From a checkpoint of a small transformer trained on Wikipedia.
Size: 2 heads of 32, MLP 256 tanh GELU, vocabulary 8192.
Architecture: LayerNorm before each block, rotary positions, biases.
Training: a variant of Adam for these matrices, 93M tokens, 7940 steps.
Each number is 200 + 20 x the weight over its row's rms, rounded and kept within 0 to 999. Layers, rows and columns count from 0. The size before them is the row's rms in percent of the matrix's.

# layer 7 MLP down, 64x256, rms 0.138, rows 0-63, columns 0-63
099,200,172,186,209,176,185,196,213,216,178,194,191,231,193,233,175,219,183,220,193,224,208,202,237,205,200,205,205,243,237,210,237,234,174,184,129,184,180,172,177,187,216,179,217,223,236,185,186,194,217,183,186,174,214,238,196,207,180,208,228,231,175,175,247
097,194,203,210,196,210,204,213,230,172,192,190,221,195,214,176,232,185,210,194,218,232,212,212,220,221,201,197,174,212,180,197,207,222,172,188,202,185,208,216,182,215,203,226,193,189,169,227,180,226,185,207,203,228,216,207,213,191,247,191,200,194,218,170,217
092,203,189,205,201,180,214,176,211,204,190,225,194,220,186,178,187,193,184,181,185,179,193,205,213,186,211,227,207,217,256,222,191,179,200,170,194,188,212,172,189,169,233,203,218,167,189,205,185,172,212,167,191,194,204,197,187,198,181,221,202,243,207,186,209
102,181,190,186,193,192,196,204,210,193,235,236,215,212,178,170,219,231,198,243,132,176,205,201,222,232,212,182,181,222,203,192,197,192,189,188,221,178,176,217,168,205,172,188,233,201,182,160,174,187,201,192,193,200,192,204,202,226,185,220,197,200,177,190,185
097,178,203,227,145,217,191,207,180,206,200,174,204,173,213,211,236,183,209,215,247,187,220,200,222,211,170,192,179,184,202,196,182,132,200,216,197,175,217,195,179,207,172,222,177,187,225,192,196,184,199,251,195,199,221,219,212,178,177,202,175,221,199,207,230
095,211,222,193,199,201,215,162,214,227,215,166,216,212,203,208,195,211,214,210,188,205,230,229,227,217,209,200,215,204,173,234,216,190,222,227,215,193,181,219,230,206,192,204,212,226,192,210,236,185,210,236,199,226,168,193,202,179,187,194,188,224,190,212,223
094,188,209,210,216,169,181,184,196,200,183,169,211,232,195,202,186,214,195,180,174,179,182,197,194,209,188,201,189,198,204,187,214,207,206,186,203,206,189,202,217,199,201,228,188,201,200,217,194,182,192,201,217,185,185,158,224,187,154,154,180,214,260,210,191
107,222,203,180,206,218,210,226,217,211,225,164,206,200,182,201,197,207,168,194,193,201,205,209,219,203,211,236,187,206,191,192,187,243,211,234,171,203,199,191,176,243,196,183,199,198,200,225,200,192,204,217,229,211,183,193,201,192,183,205,201,173,193,165,194
094,248,178,224,180,207,184,207,209,213,194,191,142,214,209,208,191,221,178,215,148,195,200,189,223,201,205,186,195,197,194,205,178,226,192,178,206,213,202,215,188,186,212,206,211,205,223,187,203,196,186,205,221,235,196,204,183,140,207,221,190,154,210,212,198
106,185,181,184,195,230,205,187,200,200,231,234,218,184,200,190,205,201,227,176,137,175,237,195,215,216,204,192,215,233,175,240,219,199,210,194,198,219,200,194,176,232,201,199,198,207,163,199,196,213,194,181,222,190,214,211,191,173,219,215,205,199,215,199,199
093,186,227,214,208,192,185,211,214,217,181,185,208,190,167,237,199,188,192,229,237,207,214,203,194,198,196,219,207,198,187,195,213,200,181,208,231,212,227,199,172,210,233,215,196,201,244,185,242,213,178,189,214,242,185,217,205,204,167,166,205,161,130,173,208
105,203,171,176,202,174,203,218,200,207,205,203,225,214,170,243,214,217,195,167,219,197,223,191,215,188,218,201,208,208,186,210,222,180,176,209,213,212,213,216,244,186,250,183,177,196,164,199,187,176,198,196,198,201,172,195,224,203,166,233,209,223,207,156,169
094,218,218,228,209,201,208,206,212,169,197,209,241,203,215,191,223,201,190,205,230,231,186,168,209,171,193,193,229,201,189,182,193,215,185,186,207,197,182,185,194,186,193,180,177,190,186,223,187,220,216,182,186,172,224,202,221,224,184,198,214,188,219,193,216
101,223,219,204,197,222,187,222,206,181,218,244,225,194,212,193,179,193,193,185,197,177,184,234,185,186,245,170,208,164,183,192,211,175,212,225,247,203,211,217,228,218,192,185,222,226,172,200,215,201,195,203,211,177,200,188,177,218,220,180,207,227,205,201,198
108,219,177,180,216,178,194,176,195,212,215,209,169,184,216,226,220,190,211,224,174,223,197,189,204,193,191,154,205,205,183,211,218,228,168,187,172,216,197,202,206,203,230,176,196,210,200,179,210,181,234,163,205,216,201,221,183,205,171,202,220,196,172,224,229
106,205,178,205,193,196,193,227,207,184,193,197,169,211,230,163,210,196,197,159,217,205,212,253,165,207,209,185,194,157,178,227,241,169,206,209,200,234,202,174,211,208,224,213,197,209,164,178,203,194,226,226,199,184,186,206,170,220,220,185,198,165,167,175,219
086,180,188,184,185,227,200,195,186,203,167,179,201,172,205,213,210,176,214,208,212,203,199,226,172,192,216,161,204,177,208,195,175,210,208,201,202,224,229,202,162,168,203,191,200,198,198,212,236,181,206,209,183,156,203,187,222,250,211,160,199,226,177,218,229
099,191,176,211,162,202,179,219,207,196,196,199,220,175,222,184,165,223,203,201,194,202,191,179,173,227,220,203,174,186,206,223,182,207,190,166,195,231,219,235,151,229,192,206,193,221,183,231,169,194,228,197,211,208,191,198,206,224,201,186,199,203,224,220,191
099,181,222,195,172,200,187,188,222,198,178,189,232,192,225,219,188,199,181,181,191,191,220,195,212,196,201,189,220,158,212,220,213,199,197,185,243,218,205,186,211,198,200,193,200,179,189,209,177,169,174,201,165,188,192,201,229,189,203,169,172,200,201,179,191
097,220,254,235,209,195,256,175,188,178,186,217,223,195,200,147,184,194,186,210,186,183,188,180,186,211,191,197,170,212,169,205,205,194,202,203,210,183,226,214,201,215,202,188,191,233,212,217,247,258,176,179,211,172,202,201,182,258,187,178,215,201,196,204,209
101,197,198,176,204,181,187,204,196,214,191,218,179,177,215,203,201,193,181,216,197,224,207,182,187,203,211,193,202,222,240,188,224,215,169,185,159,166,209,177,215,181,200,202,174,191,266,218,194,214,210,157,186,225,234,199,223,208,190,225,193,238,200,222,221
102,217,206,207,230,197,209,215,174,177,219,183,214,201,215,196,177,216,194,192,192,213,201,219,167,213,193,231,195,197,249,194,184,169,182,199,236,187,180,205,176,232,191,187,206,221,209,173,212,186,200,179,180,176,174,205,212,256,232,198,208,173,203,198,201
096,223,205,195,210,215,180,218,232,183,207,201,196,189,209,209,170,183,203,205,213,191,204,209,191,180,176,197,241,186,162,170,180,205,205,184,205,201,157,219,208,198,192,167,208,202,188,204,186,202,230,183,212,197,203,197,227,188,221,186,211,186,195,213,181
093,209,203,181,217,215,216,192,217,195,192,186,183,197,183,200,227,201,190,235,165,228,195,208,182,195,196,174,209,210,182,198,221,159,221,217,177,166,179,204,225,165,194,188,209,180,174,188,200,184,203,224,183,229,189,198,189,201,211,200,192,226,196,211,190
110,195,195,183,202,186,218,191,187,202,200,192,186,180,179,213,161,229,195,190,203,189,186,209,210,176,201,186,210,217,245,190,205,200,175,182,143,208,183,178,215,193,220,203,218,203,183,206,189,198,210,190,207,218,234,206,192,236,215,200,178,222,207,202,206
098,217,206,207,195,198,174,197,212,206,209,153,227,210,180,193,226,179,222,197,175,184,204,200,214,181,173,192,226,201,184,193,185,216,231,218,190,184,220,219,231,203,202,174,200,216,184,190,185,209,236,184,202,227,228,187,199,210,209,209,193,155,186,210,169
107,205,213,214,252,163,218,194,188,207,220,202,191,194,207,210,218,186,196,217,246,229,235,199,204,178,149,177,185,228,155,204,217,180,179,177,228,199,195,190,215,187,221,198,208,229,221,169,174,236,205,173,231,180,204,211,221,186,170,185,222,204,209,225,162
102,200,211,175,222,221,205,234,213,202,213,201,207,197,222,188,176,159,207,197,195,179,190,189,177,166,216,169,212,191,223,176,171,213,224,212,220,206,195,213,215,203,179,210,208,189,221,228,194,177,219,218,163,221,157,161,220,210,238,187,172,173,207,198,197
094,178,223,189,234,218,183,192,209,184,207,202,172,203,237,217,191,213,198,223,200,181,206,194,205,207,172,188,168,202,198,222,202,189,209,191,217,232,194,223,170,194,216,245,190,190,198,192,209,193,179,223,184,187,181,165,171,250,197,206,212,190,176,236,210
104,203,191,213,159,200,175,179,174,206,208,194,225,187,189,169,212,186,211,204,217,201,204,203,222,199,223,190,177,182,221,203,225,220,180,173,189,204,229,206,193,192,203,210,169,190,216,217,170,182,167,194,206,179,211,180,225,186,173,207,180,201,239,209,200
094,193,197,176,202,198,193,173,201,204,158,210,194,199,227,175,211,185,222,153,196,200,201,180,227,206,224,196,193,190,208,205,177,169,200,205,180,186,193,186,180,196,206,183,240,237,211,167,178,195,187,180,199,192,224,177,195,219,222,182,191,236,215,224,223
099,197,188,181,196,207,218,210,182,221,198,202,177,187,170,232,212,170,177,211,186,195,219,176,188,189,185,209,202,188,213,201,208,196,183,229,193,174,199,196,182,200,222,161,221,189,188,246,182,171,169,227,204,193,204,213,199,230,202,196,187,219,187,195,215
119,181,191,193,198,164,226,182,169,157,223,219,206,207,183,216,200,220,185,208,176,193,193,207,172,186,205,214,170,213,235,200,208,202,233,232,162,200,172,184,216,215,174,198,176,185,201,209,184,219,203,211,192,212,187,190,223,196,192,197,169,195,214,211,218
101,185,181,200,200,211,173,213,204,174,180,221,201,195,193,198,170,200,203,210,222,183,204,189,198,214,213,208,215,233,224,207,185,178,216,201,161,209,201,200,181,178,181,227,203,202,212,209,179,167,196,209,192,220,215,190,184,172,197,198,193,158,230,156,212
111,189,208,206,191,221,190,216,183,222,196,224,201,206,203,231,201,192,216,181,210,154,182,212,226,179,194,177,226,209,173,213,198,181,203,217,236,198,217,209,215,227,208,205,189,232,209,190,207,205,215,214,183,207,187,197,193,193,218,187,187,194,216,199,237
100,184,200,209,195,197,182,200,217,234,198,252,222,186,211,245,198,207,214,168,223,187,191,203,186,217,224,231,188,186,226,195,226,216,187,190,195,246,198,177,184,197,207,204,207,214,191,205,227,175,162,221,204,204,180,201,204,191,205,226,188,188,207,160,192
103,177,190,185,194,181,200,215,163,217,169,236,206,253,220,230,192,192,184,200,207,217,203,203,180,198,198,172,183,210,185,196,176,230,234,205,192,192,166,217,243,137,224,202,238,188,215,196,187,191,196,207,170,250,196,195,269,218,238,182,194,216,229,196,203
106,206,212,200,204,198,220,173,196,213,218,197,172,210,194,211,163,188,190,196,169,212,186,198,201,209,234,224,201,192,143,205,216,213,160,207,228,218,166,176,173,192,190,194,199,204,192,181,220,228,195,219,197,138,193,208,206,167,246,149,207,240,177,189,183
087,204,202,251,217,202,186,199,172,206,185,206,185,215,215,204,197,203,166,210,244,178,204,214,208,182,208,248,212,194,236,215,195,182,170,212,201,183,176,212,234,183,176,228,187,210,207,179,188,175,172,222,177,166,211,235,191,194,214,185,220,206,208,187,202
100,207,173,199,211,219,191,199,185,189,233,183,180,199,191,229,184,231,195,219,174,236,177,230,183,180,174,216,206,200,218,200,212,189,204,212,229,217,215,183,231,205,174,195,209,208,179,211,247,204,222,208,205,178,176,208,169,215,187,195,191,225,177,216,215
103,183,251,199,169,219,181,204,201,185,165,211,186,188,226,209,171,177,206,194,168,183,190,215,200,190,188,184,208,189,138,197,202,186,207,186,196,203,199,212,177,227,156,193,221,221,158,204,227,190,176,197,184,187,214,175,177,195,195,224,168,179,146,219,199
101,193,200,219,193,198,202,198,205,207,176,209,220,203,201,235,225,204,236,225,248,225,206,206,196,199,155,230,212,194,193,216,181,205,186,188,247,213,208,214,200,155,197,197,191,188,198,189,162,193,194,219,177,224,198,210,141,177,201,222,219,187,196,192,195
107,215,222,195,230,197,185,203,177,193,195,199,214,218,220,210,194,187,240,201,195,218,180,209,201,213,185,256,172,187,181,187,203,207,192,224,207,228,192,228,216,234,206,166,191,192,211,219,199,183,230,190,208,210,254,192,163,217,199,192,197,213,159,229,170
098,187,199,206,217,203,175,213,187,212,198,220,230,163,196,182,216,166,166,188,200,200,169,171,182,187,177,216,190,213,190,206,211,226,214,215,217,194,192,198,209,162,205,209,209,198,194,217,225,228,196,228,185,173,229,203,224,196,180,211,206,177,198,184,167
103,214,199,179,196,190,173,198,220,227,181,162,193,171,187,182,207,214,215,199,211,191,212,174,208,168,198,199,197,201,170,205,215,224,203,232,221,203,187,180,212,149,249,186,242,195,211,177,206,208,181,211,193,212,176,213,149,191,199,194,223,204,190,212,233
097,192,194,187,211,215,219,183,207,183,201,229,214,211,181,164,227,209,205,174,210,173,181,203,168,214,208,222,227,172,212,195,182,183,206,189,203,198,208,188,212,206,206,209,212,223,130,217,230,219,191,194,200,202,170,159,171,203,145,213,210,186,240,190,178
097,203,231,191,191,179,183,220,197,190,205,192,201,171,195,223,216,195,202,200,194,151,203,202,213,187,222,190,209,197,189,196,224,173,187,168,201,209,198,191,217,186,218,199,206,207,200,201,231,219,211,205,223,224,165,231,177,231,201,208,232,207,249,207,214
098,227,208,202,169,222,201,201,173,207,193,211,198,200,198,205,192,226,221,162,225,196,217,200,189,206,183,223,195,219,217,181,193,207,186,202,217,214,184,249,225,206,193,214,216,190,230,187,170,174,187,186,220,208,188,199,196,212,227,170,212,189,238,219,170
103,200,190,202,211,168,185,222,222,241,196,174,171,187,180,155,207,198,213,184,197,210,196,167,219,191,214,172,217,201,214,170,192,152,193,174,227,198,247,199,175,222,212,207,197,215,200,218,208,224,204,212,210,253,211,183,184,201,200,219,188,170,177,200,226
098,191,186,200,198,183,191,198,204,182,212,216,193,193,209,183,181,195,209,205,149,212,184,221,224,192,221,212,205,211,184,216,212,215,219,212,212,223,221,178,176,239,232,175,164,180,188,192,201,197,204,263,207,159,220,169,217,210,210,171,199,186,235,215,223
101,180,197,203,208,186,222,166,214,189,174,201,211,196,198,157,218,190,196,184,296,248,199,172,228,212,200,199,194,214,209,203,174,198,191,234,194,214,207,196,211,192,192,258,223,201,183,225,223,229,170,203,215,211,222,232,224,211,212,237,182,208,194,211,203
105,194,219,220,211,201,233,184,173,157,232,191,198,178,198,196,204,208,206,215,206,191,191,187,210,204,194,176,193,171,204,204,220,195,214,197,201,183,209,207,166,218,210,180,211,208,216,216,200,198,188,220,219,178,243,213,186,184,192,167,217,189,186,187,190
104,206,169,202,193,209,219,167,224,190,183,223,217,205,208,191,226,181,209,205,212,194,217,208,202,228,193,215,200,198,213,188,199,205,194,216,190,198,199,240,209,191,161,204,170,173,200,170,210,179,221,177,202,164,221,205,188,146,187,224,208,189,170,184,195
106,225,183,208,210,216,237,215,199,232,178,196,199,202,210,207,220,218,205,222,253,187,212,186,208,230,188,214,223,207,215,219,226,227,250,194,203,164,184,206,207,187,212,236,224,208,204,197,193,210,218,191,242,186,216,236,210,193,207,210,223,180,193,190,169
102,224,216,215,192,203,186,236,226,213,211,155,194,200,178,183,209,197,197,223,193,188,205,203,187,206,219,193,215,192,198,180,185,180,234,193,187,183,219,171,187,199,200,175,202,213,205,195,211,229,210,234,179,211,200,225,194,174,251,246,201,205,182,188,212
095,190,207,185,193,207,203,244,162,213,209,192,245,210,193,172,199,184,183,235,204,205,228,209,175,187,209,210,206,153,201,209,200,230,199,185,191,177,183,217,237,172,207,216,196,219,221,213,197,218,147,199,187,217,159,192,207,157,234,210,209,210,215,192,198
088,206,166,199,199,206,187,167,216,230,205,166,217,220,204,172,180,181,197,214,186,231,203,176,182,207,207,187,190,174,194,216,215,201,187,183,197,178,192,193,195,181,221,200,179,180,203,219,190,228,253,196,190,196,199,220,188,216,186,217,187,219,248,238,191
101,186,174,173,204,210,237,195,204,176,222,185,226,194,225,180,220,188,156,204,221,187,207,202,226,201,230,180,207,214,234,199,182,167,210,218,199,223,205,187,195,222,192,183,200,173,210,203,203,184,196,206,202,211,198,218,211,224,181,196,201,184,202,225,171
101,190,204,170,192,196,211,184,207,200,164,189,158,207,179,150,183,188,184,205,168,204,196,201,183,174,194,241,186,226,186,182,187,180,223,229,200,166,187,219,165,219,197,204,219,211,224,209,189,197,174,200,189,240,182,216,177,232,196,188,231,189,207,181,210
102,212,161,233,225,221,219,193,188,209,206,220,206,195,213,188,211,213,219,190,196,190,183,203,204,200,222,212,199,242,163,218,172,219,193,220,196,235,213,204,216,211,194,177,201,174,209,174,190,184,205,195,208,204,209,214,189,168,180,176,177,173,233,163,217
096,211,222,211,189,187,210,181,190,210,226,204,187,188,205,191,182,197,193,198,176,202,188,198,217,180,213,147,224,204,250,166,192,199,190,199,125,168,200,165,203,182,193,195,215,196,210,237,210,198,171,193,181,236,178,212,219,197,211,230,193,217,241,218,163
090,222,216,196,198,226,198,204,209,215,168,210,162,232,211,249,185,203,167,184,194,185,215,189,212,233,196,188,205,207,223,202,190,190,236,212,195,219,196,222,232,230,210,223,195,187,198,204,170,194,193,197,196,224,205,184,218,182,206,208,241,168,188,218,192
097,197,182,193,197,201,189,171,218,186,194,189,169,192,217,166,230,208,179,216,177,172,196,225,185,205,172,204,179,204,221,203,194,209,195,212,213,202,226,236,189,187,177,221,189,197,229,183,209,183,249,202,205,193,214,210,189,203,253,216,210,240,195,195,181
097,188,218,170,208,192,220,229,206,179,175,203,218,213,162,191,200,177,205,179,215,215,185,199,186,229,188,206,164,189,179,207,163,196,187,202,183,189,207,193,212,231,189,214,164,166,189,189,222,211,180,212,212,219,196,186,183,161,191,215,179,208,206,192,203